{
  "num_hidden_layers": 9,
  "hidden_size": 128,
  "init_std_o": 0.0442,
  "init_std_down": 0.0442,
  "learning_rate": 0.0026,
  "beta2": 0.99,
  "warmup_steps": 323,
  "final_lr_fraction": 0.05,
  "max_steps": 4261,
  "dataset": "wikipedia_en"
}
Each number is 500 + 50 x the weight over its row's rms, rounded and kept within 0 to 999. Layers, rows and columns count from 0. Numbers have three digits each. The size before them is the row's rms in percent of the matrix's.

# k: layer 6 attention key, 128x128, rms 0.0607, rows 59-63, columns 0-127
# q: layer 6 attention query, 256x128, rms 0.064, rows 92-95,124-127, columns 0-127
# v: layer 6 attention value, 128x128, rms 0.0672, rows 32-62, columns 0-127
# o: layer 6 attention output (transposed), 256x128, rms 0.0659, rows 64-94,96-125, columns 0-127
k59 126:426470464497492518469579396413489553505501488474519447450450554466535442526507514461564475611478483481566560577362503495504473543556450561498533540587463450498489483512580413485542437467502479522424593584468509488434487524518562519460542508490507510590589437471433564539462551531527468492466515503533523499476512499524444451518422518498509554486493616529447544534574472379397556584588
q92 092:602416440560531463502480524510473506545480572503486504571488499538453489553566576465504556464555522492492448461564517450423496435499476516559510608501430451506459607601473504504510413562485460502445480508542519562538479391618551496505494379446556469487434485537501587539595545450417541489537435416479607513470525422441535544486543557470538478514558458477473489480542545403512507518441
q124 110:505428501511528567546453570545545497492413486537499513527472516609494595496580449462441525486438440499460498456523524454527578428474532381582535569466514560520527621584467528520422548569500472486493416476550535531530477477584465563448520480483523505490366459486497548485607543503516514416556429431499510412509537561480515448464426443485513524477589445452572451463554461441477493545550
k60 113:505547551495577505504471563561578542551429468531530515572552511539506529479523438540451562499435457548482491493517466589497559504525536461550565501479492523479408559544520576474474471551492531500504498459540552581552579512501553524462476453448572387472505494516558577410456495500618542458529538444428566476538395636430480553471423454502453563579440418522562526425534500516488447511398
q93 089:450503403496472480528518481432549518557472577589599396453468494512496483490428425539487505479544444471467515492488461518540465565539474467479475583531474500495552494441536511512454493544430466511474507506460605507543451454534455519542551542507450441491499607511576490555497506548614553453512521452593349433499481455496578433481495411476449539537441581485450548534380433564565578444522
q125 111:558581523505443489544497485560513538474444398424496493453504469524514521424476443579464535414438460456445496483471585436540492520466508413554472542548454540505539557433405548557448505471465508536463398429529589427454538552492451497494537466536485568434455521421449494483495511487451514469522463483625419484602514501523546433526440412511539447519541535386502557514531491632432551473481
k61 109:492542546469450458530413458499547524433406423499585542382520478490541505424450442503477520480457511499474522500544473514467455506451562473503530482505442426530483449458450542577453418476384458535495453482449543529532605574451489440541480467436425525434508492457416436376426515460433558491455537476475490520564369518525440569534414537508424517491500520479473572480509454534486517415407
q94 087:555420499473487515541509459462472434502461524555416530527517546504510490509540614446573546518388465492561492611429469484500517446537443615469476431382414549422509475486498417507585410414536504486472510550562488559557504530475508515535444441464526534558477463546383543483526450450449452432497494613533516520477532512542585437521497513453520537480526497511516571479520554451565518620541
q126 108:522529525538388524521514587498474517535485452556452523558508537481501521523518540509502499504599469521531591473533497475480518326423636539514487573478505545432510510480488518473564500553540454534480445481574511592530543536416543510505428454522574552457452507625562476466559493432426477494572465599531489473524533532522409539500570521603446525416529448478528428547444546528421533511477
k62 109:593486520515398547466453469489381481511471442509477520541453554400532541543509411470476550436599479464466557406507534541498483361492500452511429497477548590431409531495573511425581532565562495546583374559566461526463578515499543484507456499505537558516449435571504486452595539466440537481535471533510466507535460543474500538521520586478482430428509450495518444447502487521484568498459
q95 097:443536495493471479497460532471491557407528435477573550466381487525446549521459504560554381488407547491523474414506551475514445651549503467550574512549472502523445495480506468583449485531487447501542490420424460404538481500488406392466605500595549516469431495474465456522471448478508426459441544408468461542585445532483483532549449428490465533500541563493489411485551527519448491525470
q127 111:474547538474561463439517470548427556406616503449433480480497572502514459526489546594537442421444394570504400464602526510498548509510498482501582494463556478575558385537489455448439434506591519424541526551481488527476568533510516528416434561426503591533565573547514510459440478447531451560478520465458541493491510504504577552473469562417497583466477527599510459471480478478513472565516
k63 104:502550524461502550459400459581474483483556471441473469478525531575471445529551594518496486427377449474470456491489421419490638573555581459497537467467523534494482540572466556510454528575519550421537489563494479506442609632539518543510463502440460500500525530414483404528483470438520469536547440468502522483483479590523541439419494473492549531398614516554520500429552500523536487449508
v32 094:519596476529546595403421477411510442526463437535557518527433527503489466553518446501579511545424451501463517501508520461458540466468421509562584549496532451519491496507531542499525581580546500559457536539463509497469498493435562504489586519432472581578534473523454550556545520521501466491518465487458517468477546391458394590483604467580421500462599502457410437487579451518478404601507
o64 105:539555523513573518567538511459439438483484501472544374558476548464525475522580466486569550477564495572553469619546407508620504405510470569400497555516516463436559480518470521542549564501585521505464594568522450550479541476521571516543522503436525503492440431569533570595519468531488453503532476537519505442421587435539533540477586560536577550452479555571480461504531487524527436563514
o96 097:478497513424494623513506447548486501480426487474517533442519517531550466552494423549467471460481380511648466598449517485454472578481490490446487415428512523440585508511444416462506461548452498409508470577426527528432573516511580531507517495554478454457567493546480486534491482561413446508369486465560519460428508428499592466547482522522551510543439520483431515470419417487444511436448
v33 089:472474463468530466648499521506500508502596565493431500485555472492487511417512540450591527522562535575520469449523459515498467541495574433496421483548402444454536444555588469491538429489482467461515485495627465537499498525484492538543440490544558493505412471512523490462401508414468479514516510537435453648488475587479469424543490522387523514557412488575521578518460545432533592540454
o65 108:514463482484446408548511452496492602480497475491550621458544451477512462539439471531440513504468472473453469408492531516454589561494515450615534423514484506483484587536492575451428499558524515473624454419490507543470442423561472507507445571547527507501510496458495449387458507398459604477438586510451547551571487545423459424465450478555457453605484508474460573478509530446491570491497
o97 086:510465408478478477466505588482526510463538532566475551452531507544494471489428455495430513518489546447442488485552512503465553498604515575484591587477571578598380594491448529478443484472572530562470557456471501497540404502526433498515506443512522524534463589346530526502485591575471536389548511473513438480469505549474535555430442450508355492475574517487539501444492493513538529503439
v34 101:445490526472456568483524499462460526449481524535495519480434460485569516472541516455488535430501531509491464549507549440455571394360535460538580587538521568540466440518516475515481456537463518514481492508321522519555503580326483513485581548462467535565514481564438495566602434366482468531543537471531449504570545475516444514490507477471476471492581562589446510526502532502437540527478
o66 105:519549484514515553581431556509515518416383478515512506508486456496499521513506506501622488515550350567531440576494477487479497465365568508525509524500550464523611499463461582480497517528489521543504437547453520472542573508485550498549537517385384524483478525563460456390423477491515476542464468465557578501519512527498578490481438573570502448517503595429449413514448500612524496510438
o98 096:463485500437487512393501472459442501430455525500485491534462494539525428590532529513475469498462471387553499571474484476395423527496529542498448554395453376480484535443501400457512484575467441455513522538523466453472470437516574485473441418482501461487469521566618529536537538583527466448391482417526481514386492422497556607474476447443507556514402525473541465436455472458483437475506
v35 091:475506440518469482531429505417457613540419577524453541542407464539485512433574417509521430482568487564477466514455505565498472559543582524584478554606487520498490502506471487438411364559504500436486512504478390499551495537536517566540606461533497455488465525526502424535492503558585519476452555459465442513479444576518555487511429568568472415444534556600480529481461416528546524506507
o67 101:595464490485484503573519530541553533442407414635561540505541468444489483538482490513452459488486405567490517472469509480507624557389505648455445495489534515526484545481512620524533541498489522429597489487455572547513499471463506534479491491481528511538515488561471456426432443454483591473479491500514492557485470535389505410442497424583543456478480482494551608519607525506477442459527
o99 086:605502516586498535498517466485492463442581476531476454464465503508545513524469574504456544466420635554541468491563456448556494456433465534406404521450490447551482462436549516524629590488497527508431526538555573414450497434428477519504472481480511526546538486475510546476568544485511400483601405605530555469579479463533468551480604443505456509435422446464501525496544536450498433526530
v36 085:365554516486536568407504464433507422513479413492520483532408555504439566496589524597525548569473486488558427543477536490526558472393442511411485553454564491527502481474480522499477493447555441554516515551557555486427454542520449437494530506447606524471477480537476519451494530513518417459538482515576504450419446477460534520484551481468520564531451470402533537537483583601407389458550
o68 099:586447473523492480457448420419431510517557447410515493461485535485455492454526418544494513470536526449488591593516482496513496405555501481427465607502463537537536489492469374546556471481509470558427566558483509426525531529486416460516524499517450439500438507487470551601579531581507427474458508485519486494450536403568513590556521437479644509563426547468471522448437445557425480514536
o100 074:526492505456450482574480487552528525468425559430521575591595502491483438537480524445539530484520421470500472471453522476486551490526518433566512405526511548383537488549490483478476428518461495425584498440466431550528583527473495562509474528548412506483468444522525462508489451345486589528370507448415510565534503540452512425493475519503570451639579491505454453497575448453508541476427
v37 099:513452457427512563494481473465526601460466533518472573392470429519492570428592506504505589542485516522613457458483437529458365549502611544518514528540479577527533553440407514421574535489519537476489518532631538448496440501533449544535540517543508440407564567551458471439471598508553458490497506526545508516471495429473561489504516467435468498493434543545579576505421500518501522421485
o69 105:548506470505478512474504316491485562490515492560482529415468504483503502509442488411481461522527532469497558498512517540470531474439534594561480521367489549511588578456508448542451497514513541519486416458496495379543429515435510538537467505482522399504447534553492440492558477513561538427421526573528536541429563512514516428474533392496500437466538535549448625536480551472527473522645
o101 086:590529476527439487527490462522533485535592478504474503490489499546533532483523570427471504573504489584420528470653582579518597374495497523563469546472583450481463477545488546477453419443533487526399330419527500538578546520516519514503480478454544441509481507485568574460511472540557522493563493536448513505527485567478512476528485471545503462381561459561522463488501572452599515575496
v38 095:435537379554439504492559480439502426544429510474522611497427527432415494535445487516542539517451494443502544422469505479541510520552525558417452508440493490405447470453519531485406531438481488507516466425569571432506497544493512525497515511511435432429491535451572598541525513546324526472488541526460532467488475500417394461453492567524505496563537477475507578460512529606431430496468
o70 098:439495455458458529448444509434480502528579568435527488521558531539475537459406397467440555512567551516471506391504536467557579378583493513460502500540493567545483540566396426523481536512508521520431569488474513503505421590512501485493498514558459534472572540464595537548546487605465427456557547623501590481522484492439496542492479480451524410464468505530536499452437422574517404496535
o102 102:494474512464617547600494602528475511474486562545473443672528492486491490494467513485486531473515502510516397531456507425565520472509435489461544496495464541515551508591507476497505507451615472450516595452520502483556514463504392587482521558509481490566453374506465502552456527409597413499579521532426509521468486444517564466527527441396481478491425441539425439505597487486455501513483
v39 091:490474481560530583430443519446507564465490420528441436469469483479470498574510438570467468567465478518510425460417492508463447415447471548545567528606564526495538465427447498528477459398503373489503484490564550411571452524456483444528622447416499490511462511504495430461407448591557493474471510491527470473459416430532563480526532432573493539487494512496555396486442494556554433446467
o71 094:635440489560469521493531483453488498502480471607470470524533496472500467482531472495484442513504569499556652591487480472515430466500501579440419614460504481532492493398473428455584491467493544547413530530602535396466476506412551487514499413477510531545460551593529623559526484544515437416504466495547468526435492422529541540450476546500541580496509480537491568446528482535478449576500
o103 079:530530514449456512551490560577501448491547523531545542575552474489461541537538532462587616552560441478495536469542494458526485475490546527555415485491475442448511517547497558464525498462493541533459428459558433522505549536584542573391541494522468465546554503555459539488608525474466496499521379549498556483518611569549406515501518535523405496494547412559454515634589632444492524540521
v40 090:559514432527579410475488523509521560573474497495531419484530477509494361440471516500580471510527510481564469492517516637431534505628513532526550479434517560467552514548493451559494604556474628521475545487420486504466511511491513543548628472475491489518544433404553530601439479482536484469440518565368485500461480480489477431488504489479451541463484516500437608511460441447550457541495
o72 098:500481546444503524512555477424480465544502548496443446510520466530552486484535599421584566544523592514530484466539430481442575548481416568490489434529522480356491542498540534605446442490456546484566587469489463552462456528512537513533467448538550479498494508510475545539537429442520459490596539534436556503477567574479468463401564514524429506434564396585495493529574517464629418546516
o104 088:488472522512448551475508476397514514387515505509497512453474563595552466532505581489442482423541584468572532463534565461498514516518448494534489467532505469565449476492471544425546440541522425482418469483484585590458518571432508468510358463493486519533459483489522505435435578568414492521590571476514466518528400517480545512467456532481452458480442513376419386547543400540508443507434
v41 088:571429491570567457502504555568528455516491384492479481500510457514457426593463514438583487423467550406463522505498495509516525530428527520513473396426474457523487508538447511508484527507411462537515486568448539387508504483449517362472433553443527491410583609527484563532479487518537590494521513514479468463496528448405480517555440492457536553567430509470529508448456551582495452626574
o73 092:464563485467483553474465522520565456494587586496415488473571560510542481442537482432513555481521546439507531482487498430486454477515491444492535467560507552557462396524511435519508518471421401486384546423537373472512422568495504518476540454531445585463551502421513492532480545535484454592543426451465436472478529499555535547600542577365465520525571398494511440540501562467458486491423
o105 096:482466494426400515468522457405532572442481537452488539472526514435450447528515426458470494553452531439542564516488493554455547457456487568470550455520466555482565535439544465476479512567602358516561565396516484573487510472543465492485504465557452484461499517560535485449511506436452517610427532494500589509458572562468522608535535489536410459487611482525546552596574562499447531430456
v42 099:486533478528440499378540535487523460502390400494452506496487488458501457491457522465515453569477498433449539462512348424552457475528438522513552501494524430642539403419483465642469516434471470558497461523530488450487485516450459431503517460487444492533562552449460554515487461495662492439510510461501602472529417575528467503466500498463484577477459493446504469508546598517500465473544
o74 107:484555491500453550478483587470549500497542525505436482574517504405433520484590524479487583476493626384478593567565463509487429504451447547408438599560526549481532447457490471453486526427467495502396502522538488397451526534461492459490486478497473497453467524444568597589499520622439425510515450555478449480531468514563434650531483580464459493493520456525547444499496535498462508495488
o106 097:528426507539481425604500482636508518493440546469526466490489445464492406592526580544467544436529457530504498494508601481481489519421494415568507368462484461374497494505525532375516588478511536492529486443505513588508563489504564467505493534472455479475514467575424486401478470477461563512458534551476493554481500437569548470526501506479434459589527456500419416507449583485467583433483
v43 105:507501469517490409427420553504515506495438440532532497526540511501447426619472542352549475454344493455460536548508475560545535416444532510511482502424543512517509567515492486556566409468507459565522540573497569419500517491524539480542545522479531488482472411511500422422440489532490503499477516480448536512486460451489653544486493544495558552462457492471486401452555640528516426482542
o75 116:575499536501522528457446543471580453510567521594445541646551509485526471502583545514450600483460589515467541523510538484405410512526493511435508590571501488515515456458477468524532546428491418605381511522573518496475536538500484515464599479570549487467455472473568536586563589536478489588595427491490410469476494448503463500492428472450547486461475523533521410460504525444496486487418
o107 090:556498485429504601582589432462461511447465499533530578424517470488490505513575446509520508500541422483580580526425530433454565507468529547501520475581431537537531500484475569559542541477431444490461479402486485501495490512517531465422499562579460507509575561476476478541515529439416529475521388541496525554510543526460436441459461524626607440595504513522512603550527368550478500443519
v44 091:513480518495553545479572496453452456551642417498485386483494477529492506607589575522511455541362549438515381463503566459477454442367450475500448517487462466460464506449474474518498476478559566504543473549604539555471480533492495477553483436487472607548470453441463584529484457492470454480479445526512538493414532511508525446452564438528491564569483465527583520503551506494463386472517
o76 092:502384520504521472448509446451407497480492467561530494526508516586538521481564456544560472499530576451533505541433544460483427477602485453474532655483428504501514504477493444499541484565604527455440559653526472496458463483500501536493468446521560514550455474558541533556489492440532428422430554478494445568409483425574484494450481518477511623612405507536489483473465449467568500479479
o108 089:470411469458486422505403621480537532436424538475466527549541494553531549417432528531501522518590455467496494420549543530541603589590554472499562486575590496510489502560485534457427455491518443509496550448537418578558523511518534523520521460509488490483431542490540435466447539426534493621445529492444457485491500462492545475472445530514466446621545480437494396576468534523573495446411
v45 094:401530432437504424568475493445477481498467581488567408471535624457464613486509585624550524467529534500497488557476531483492508588568530531520544530568460509391377462485490509443533510521538541506457444451474461527453380479489480470523488501499556445482522506517533468492533541527533440539552455531451580499537448510515517606562469480628505449443586505465488567519438506569558481523443
o77 108:525531572490511453515519520475488473570546479449510391467404501478426553424462522439528525466548479598496595543519508531655521427592426494367497482481490501464514507565542581550493505475530500527567532450427538607478494489451467467545438548473506485490477482547444425500607470507489482524526552532436498505579483481521496470558503428499482415450409457400528526535471493616463448519567
o109 086:645563523519509515476475551549503530568565560556473525517485483540480589514577443421488516577454505474484475472437491502596451495490469583539494546457513495495541501555568520485524426389599498483557568498499476516528540433500536581442495435521523541479516455502578525486544473482569558420542469520426533534539498547446461352457447468478422557512433413514523465549601430438435507500412
v46 092:528570521464592519474406535439424518490472574517472492548426504526527534472607482630521448553524509518634483438440488487456429575529496568532606520600547478415501500478494511444501582489509564445468544453534490576519452539501535516496571493483559520458503495508502436524484519478610399470501534498535552479492502532534459589501536469638411518409488526555479438477565436452497496453497
o78 107:616442483576492492480549502573401452518404444549573406544450496503475424516560520499472516602574553540481527529502434535601530432456480612489456525466510483401514535516477462490510476478527525427506506472505527526552466479459552551517496498424515433507402476635495549463543430473560521420477534543532506522438540486506527462477559536553534548434439441554512629494487530493534468514616
o110 082:496570464573429443470463515584528510550501403508546476491526432557535494509535555523470516473529550531415493429503533502552441500540521450531377471529513451513470393546519534411586431423443489483497386480423494591458499509503541452536504485450497499502561541549486540395497522576440561497487435484530504458621487458539560414570470487480446577528379445377512490484495517473490474434503
v47 095:514506541464480551505520512517543504549523562497569335501505464461527495397514486609431481483488509487474431565495512456488586561584430505414488574526576609489510495462384510512429470434511503494482503521452489486504494510560473435436597445431525456506564560428432487467478508615639436448487522478553514420484485478574544526501446461513491427539527495517580475557507446436490449473509
o79 084:482449529554513548465446559391414538494550409490460423446457520537514555488521411478532452477455527473471575521439440488542460497512433595471405637510450469530509473412537468525588485470493509516426544569440538445472498485445480422520413369426500517543534500504459559520528501558523414417447493446494522466512477478568514556522531537551499545386455449466504565500541427563533449544514
o111 106:572555581589450385464443533496534441559496436427493500518536477480512516506557625469561522554536589569497491412514446506539468488431520463487454421562488383450487444401548521503572491538453508470489463514544474550535550510500568418628401513472495490443528467520517505423527441410471507536523558508485501528591505533541425499514538546517444536435527500472491477608540547520532558568446
v48 086:544520425526472541502410501476568518520440425454486428509450467529427572476512455458522525527473422557485399347499453370486448539542457503496521459535618505585510546477453532576462555502516431477538478500533471549480520509578536443479547510517495513450500483514451521482373546685478433513524487502535480497552457469529517468553535508541524436507461518477472463629546466437552529480465
o80 088:542499446460447464526577509471441524455529523548564513482532480462523431570578479444457449442526431342539550484623525481583588468537499507454455467597482542532450500419441518457516488534592518478477472452417519458451516514527504492479459557532429509516547476441517599496511522511330520477446555573443453495560497481483510581512508582574567517455581543516500585517514529558474521527542
o112 094:544499468516529488444566498521551418591600421557495491509506505497501493439481529514474489511458490599539512519531454517509527535485492422406500499556439421428432499429474468466589540469492541454556522548651514466438522467507438562518547426533597446522541535430533510540512508488432544381511512572515427456522505511460457467511517541579479581449528547605504577409533564544591463578537
v49 098:467437556587445461551539530517459524497565544505449474427460529465457544468608411554540450519489469560450449472525559430512482496472562502536438546471395525498473538495462504445514373442548563473545554458442465470492504604520491503468505519537532531425510444472598632489522466445595436493584501473457520522484515581483562423485467463590479535604449504532549537557553505564445442421493
o81 104:518485464488538477507420508565434464515512484530518540491455457539493535492560418553438414393531380488461518514521574460466545512554586533472492531363520516497491506532479557466504519511534486463489449516517521520568597565546414517444458457471484485543591492601443488446506409417514521428465483485454393576502443581577549441490433463594470455565500420472499522419479550564425478443474
o113 104:466505463425623437536526677510509485451453540467440545612575563434491517512394567449490529443563557498496439531553526506513547404481525488429479532524518474558455519489463464531472476483480426492463545419581451531544469437496479495614499486491483468514464526470530381504545548430509487588527575583469479546495425483421506463517474493463490426502599491484521443458577525485502537534446
v50 094:607473465523542560528474535533589479450465479485550495450522558461444455621484447465568563563391493519484532532508457495553492517461449482555553525401445458511604511467521511454539445544553441558516501487466555438535551496577470614482520454469441546437542567591490571488538425606485501518497471516524560444476472344471628458474495440586477514446490492475512552506531475489507532500544
o82 101:412546500499558596470580521488464433490516577524428556619501617496512523523467518517519496529526549569520495530523531510518430446522548531535447585434513475494474493577493508540488547465459481510464542538572482468592455535538521514474494552476494509519540503559487489614616499573532426489591414483505501485392599553582547510515472469525405496404547470593559536574572474501588549531535
o114 091:473510456484543489531561534468508501468442528477505518485543592415599520497405513482468453527548407572501588546547530516519565456478459558569555539601469549460478462513538482565497529538551434521462512454517492475591546465537520454521526586498495497524536506448496469551520547470473471570522533576531471460489535554518392527587517494546571533634543598635562549538487492611519628536519
v51 083:550594490521569521481508404493363473511544510438510534510494519475520458438549444540370500457492485523411497440553520487466449510462509482487590485539435573419521568389504499463499488498509565448471506435475463556567423555490517454463476477483450577487573374452553405469551482474548537455534540477462527441496526395491540493437528458465448615510561488520432432485577435498437468463505
o83 082:550520469572603553481458438461572392501477552519463465449579556544495548471515425493552434438546440557496518492540500500507437434524642475427521460430560437444467490519442556465533424467525539447540464470602536480562567436442522581539587510392489500472455438598515470497524429502541474523542516536577534392490529512536540497446573555523487509453493485618517487457452479476502482517465
o115 090:502484555493520551531439451509507477531388457471541500487575507525472504473576500574526491500563506558524499508445639558516448482506590337511377458455508552477516512500490528478523459502415493496507352594541511546438454446503581531513495517575508446491474526598515529468520451556463479494477456453526464454558423456553506526459453554492506505434428438461492479488380606444507440486449
v52 092:456503487460494461562506502508513411539540529424462517465558487451458534410477609475540562475410507477478461505548432487574518520589517435463404476469434571511476554491508531507469515419481579522484562541587514557481515439581451537538431500540470455567476425473413447502375509426441481498532524498491545554542494548603614446524446464456562535541542512458447586556547625480474502505484
o84 103:424488533448533459518513562460497541595598513443507640519524428507521483497408515450441532437436562444433467450512517488491560469593466452494606486547439509500476512495529498496472509511498505562530468437445538441457429504534409490515444554552508434463550486327507481499476568545395557521505595504462499502603508511490457484495510432504469411540546591463456446453440501537472573471463
o116 097:535450472486556455446457524525440491585470527519483453466543486574502446446523499471471427553589502548432545443515616490452582443588520522464565499546576483488445496475461576415530462545478498486507482532525485560515474606566490531515459506530565546486515538436616529509527490466470516383540536544439409509497454516487462441392448518601524440595430460492547395416409473501500518516438
v53 090:511508457404468516554465520505480482540537566543487436556451446500568545440567535492421490500631497492547490417513502493466478626554562491501442455614550563511461466551477484477505538492523538458483483510514430537491549495402480524398506527581601516484470483477492509463498533461544517483577530490522387534515463615484308455501480545441505506561440509518598430491519499421485537488530
o85 094:498481431534450413483460413511473612457426402479592502423470442470468479507595452526502476506513433431456486415459455494486561511436488510567513424495510517474485495434437516466402454535530530446522409468459482531479470487475508481482439555486455527473457444445460507359454499486487588408376566538439525507620452525500479423514475502559560525495452536415476587491444542521495498450517
o117 084:489545499524541397498507431515528524519545441471533473433498484476465459493497528556570473442397700515462450563552341515535537545522494437418613498518445466552395534440516524539439469515533511549512509470432554480492452476482409414574475532483532452453513481394434551433477522529462457441495489472462526480590430481546514476526544490535516478447523484467424561524552514503536551510476
v54 087:509409499549438485572485495485433504529503484485416589499469491548492524569471498355555500484468446549559520590399505525506399518509639456469491540524416336472499559533521467494409480583501492568486551565541474467507494507506563477544535497559519518439479423521455533500507617549471573474487476406491379565485499546509492544527471537433495503550488497508500514431557486557470432500494
o86 092:523545477418521509550483403510574499522506487578588588452572508477517455571473465506462582474404436494565411551459528459394528569489502495549481470508435509502507540538476488508536524538543428464508492473498465558525541444513520633472535443625457537462573421488555462502406499432467601490506517431482439535474530486441477458459515467475576518618459552477531528492520604426421560504483
o118 086:507539392455585489536495415439442539488541453468532512494448489518527428491490501459495580487485591479514389467590440479529587412489409543408463529436578540562552568567526484448494556568536495565446551537571559458522473459536442544525616567472450422526491551489548482498493428480529412558532496591506565505488518413505555532493553531575477467417478521503517483404483449444489486507541
v55 101:579492609356474443476454499536585471513598510461498477511543536549542518480468567560555482430527478567522431413535526520472462493563434451502486467515526552492501564500496540503548499472517502594438474488438531577488471404509571445460550514516489455547536571440527379404461475447484439510521449481561573504567544594496587511484398432526480461389518509526435546496575462501504564517478
o87 094:509499580462563477525449481542468410581455474466461419478410419483540416510497593512571499389573454505401476481598486548499550550530505438484489403560510460463532527595466554392506539479410525518563445477412525551503587506530518488485483603434485476496534553494470482485475417413532577590511454440482475518493494441433474440492529501526455540533588503481427465579463473506486465519485
o119 119:519498470576475532429502433523507498656503456512508401415465449511527547380559460456540457585497497605421601499455448507462508533553527502475541429540530452431553432477562486438540514413482511435525523485492411461451545495494538468549482471510576504506503567530559579567458485563528541436518524491543517578495484523506475481495501572588567584541506493522553507494431488381594469520436
v56 094:459606490553518538561491485515423480459470559489529448482528442516577458411479459501481530488418532575507454599496487539521497512439444438509451469461471405556549445540531463612491356609488514451503455468349379499520530541434541519556646471493422507446498485519421503545543514490440512500447468481446524502504510517511503522522550624440506527518502527557498523545520453526561519499502
o88 097:551536528524447517618541501435595593374442485498472558527508476524486515583548506548541540486535332532508470414485542516481518579492507457604484509524473480412519502550595578515532506505461476501537532538430568541490543429473471463493581546437508489486574485463487430414478496467507471504412422435509483460606492524493491538453527565631429511531479534531561502516496477450544566521474
o120 095:467437513523474539444534504436476603410532478511433519577454615487493495573462591515390521437508555464552499475536473486491407498475483538507468539504423504515506553458526444452568550502477537565492586590596596444474490471415531472513457458461582520468485528544593444521555547511543435499474560484560475432483464426482539575453480429466412580467451593556498461470510453415460517547532
v57 097:509555493466450496538460483572522457497534495468529490487463559514460517510502513512455499444404453502472515521528434513595607527561440439609501524552521461512589540566488534494437571592546593503446519519320457508523530504607479467528405457514534509497555563528519527559458507588551603520547527444505476477512471383503584476493468484510503435437527526485455596582495424454474478580509
o89 094:347491423423539583506533508534461469501539452389466486548482570459465504539533530493537557386480497500521420600467524510598517545493469477454477436547505472496390393505586566603555474497487504457587553455461574546500513495548486512481479554499447526541551476457386475532492479570442505585526508490487532454543541496534466521550493508471497416409534547403491480511580456588497506498467
o121 109:537491532510474558420579438442492480593509497501501428498532561448470483483489491459429441507521458522513487478475524524488567454435446494409459479560500515460487476457559455482523497580475412463528480592660602463503507494501551537541455527465565472462510457551527518493577452507444423555533568562537513484519485559554387536470653550624565559518464526537542556409434465497544556477490
v58 096:510405475377576558520458488517567548444496508481489513538554464547547497535547483476564578526312505446523450494503491599482463505402531503528544477464527490492507466544429517496492553509513524539503504506518534509524494451528483508539596551540530511454558571645392490497493588373519493510519491502441491496455478451501489496487523462499523387536487536571509521574339516485580544546492
o90 084:474537496447539605532476395511504543438495546442459568453438484447511447527488574468464554481537443471503450471532469462502525437355503506541474505485531575480583518416552474491482532581476459524501490542508514446443506479482494585474507564530558431504500501569423453466569473466619521527462568524466531591484546565483476507490526407573530391460560611562440541529482451546545542527629
o122 113:473495458480393530406501455425515510404523472443443525390504487509486509497527447488426462497472483471445592484555445590483520496513494698492468524560480496544481546426533518525526516481573424500471464451473480457463454438491582441425499385425534472518572570463584492476461580581463504421459464538538492515542492552525472588546516483564519553451501513557591580448511509481460487503533
v59 091:557461607539466401528519511500524548439533514476434434486611546511479493486596548414563456471506520540485487421469500522558411461558492499465530425497339468517423530428435465497571470503506457502498456479471454511536494488536532532509501486540487553461599597502610460468473482393545499487535504442444522514529538453406538403453507483608497540480493564538547559524451449566552451429499
o91 096:561530490445489547512488432562521420475516561553479536581506452493548526514524612507487461465554463499557513480553619470400487523441615515520494481425506525459474471554566555399533501504512507479576425519531491549535520515549490561494518561452523501511525486615470406481544453458495487561495516479457447525452499651517565500458487508536385465497583362615596485520492532484490502449487
o123 100:489523498467504542518510527529489500540492483456461488619461419490489572378530491562485503480536507595444581528464468532548545410477544526493498523565603500550497515506557572490472554395501459518511510453556418436456497470537500445506518486494547468474464553513458538529529467619568521597534518625536532588521337599551517541474457475556451466462527418532583530505540566447517483510430
v60 095:575541540543542506517396536470436589468532519534401567542483518496523510607612509442481512540468512553503549561500517533584449402440511514427478512458544451470561509483542495500528410508579436485473456530552446503547515592587489630519506496539473480480453419505449412487518498483494481499482488491522505529499527449593611569514540541587491551523440508488480385473526567603542492405495
o92 118:631519466511536443526529540575537450514411499607506567605524475539509465568534533590437510531460485539508506500485529510471457490488601526548534620407502492485486527516465461478540561407529458476450511555564496501548476492560461598437607473526547462465421427520540522475540540503524552444524456439508476510383481500573505485425444424532476593530469564494502498427531579419444561475501
o124 074:447548430533568475520529564524519439445460411477558563490518458571442452505458499561534513516599513530523548440516545437555423533535532595529529572503494582538424524486515522533590540517413593577502526562466518407591418530457515510428518524521478517539569564395440552545506444556546511429515418525502549454509521540484470516467503473540512610554476511543525587408512500469512485485619
v61 089:624536554450570591525549549470443529441516524502630468470537435440433523480595531532465507497467536524464560500575491488525474466528446550520516571425505514415535603484434551467510450511562502433489504456584537607542521494537458522448425446461449443433552544527546522501484452515537459488539549470529627423509612550522502553450431504528505571519505488476580449515602472464458445507491
o93 089:521491480579497478462500548565436486465471553473484435538432560638488491512528444527525478524546613498420506476480490471551478405575488506620475658445517432544502489536529484583533487494524482500430503586538481453508411493464479448499505433439541470513487520541506523512587529575574475428507447488530562494409528486520549510551490508527418492379435462468541436443440462427586445470541
o125 085:526523555567491400551499570632528425576438537401510480487577525426541545457454515539500463519576532579474481560541488603492511491496522417542538485606547442444428443467571549542544488468465475515522443474482444535606508503531535512534464562469537536484507504513517462461571457445512537596580505521479500488545497476518486368586496485583458480552554515514513488585570527583540598477492
v62 094:456460543527401474544528514482534510524438450520495525433462536472509488524523596372579582518495492515465487593549547474507505409477547552473412525409494549553630593505511520526464439548530511550524494579601466540498494498576479509479510468511491459534463498468513534568453496473424482515537537499463530526443450529493593480494527486465516490527463461443477518508720466473409385479498
o94 100:510504501446496497575493413520430475478565527494503603544454516515553552619485447553489538455461610443549457529552564458434600485572480513531506664515467424615514542556488512549528455506520404532402512525497471494575470453554450512517466498616524438518531460434554482522540538499435475551521450440453443542439466485487447451484437414483482472503527566419501466442488520530523508483426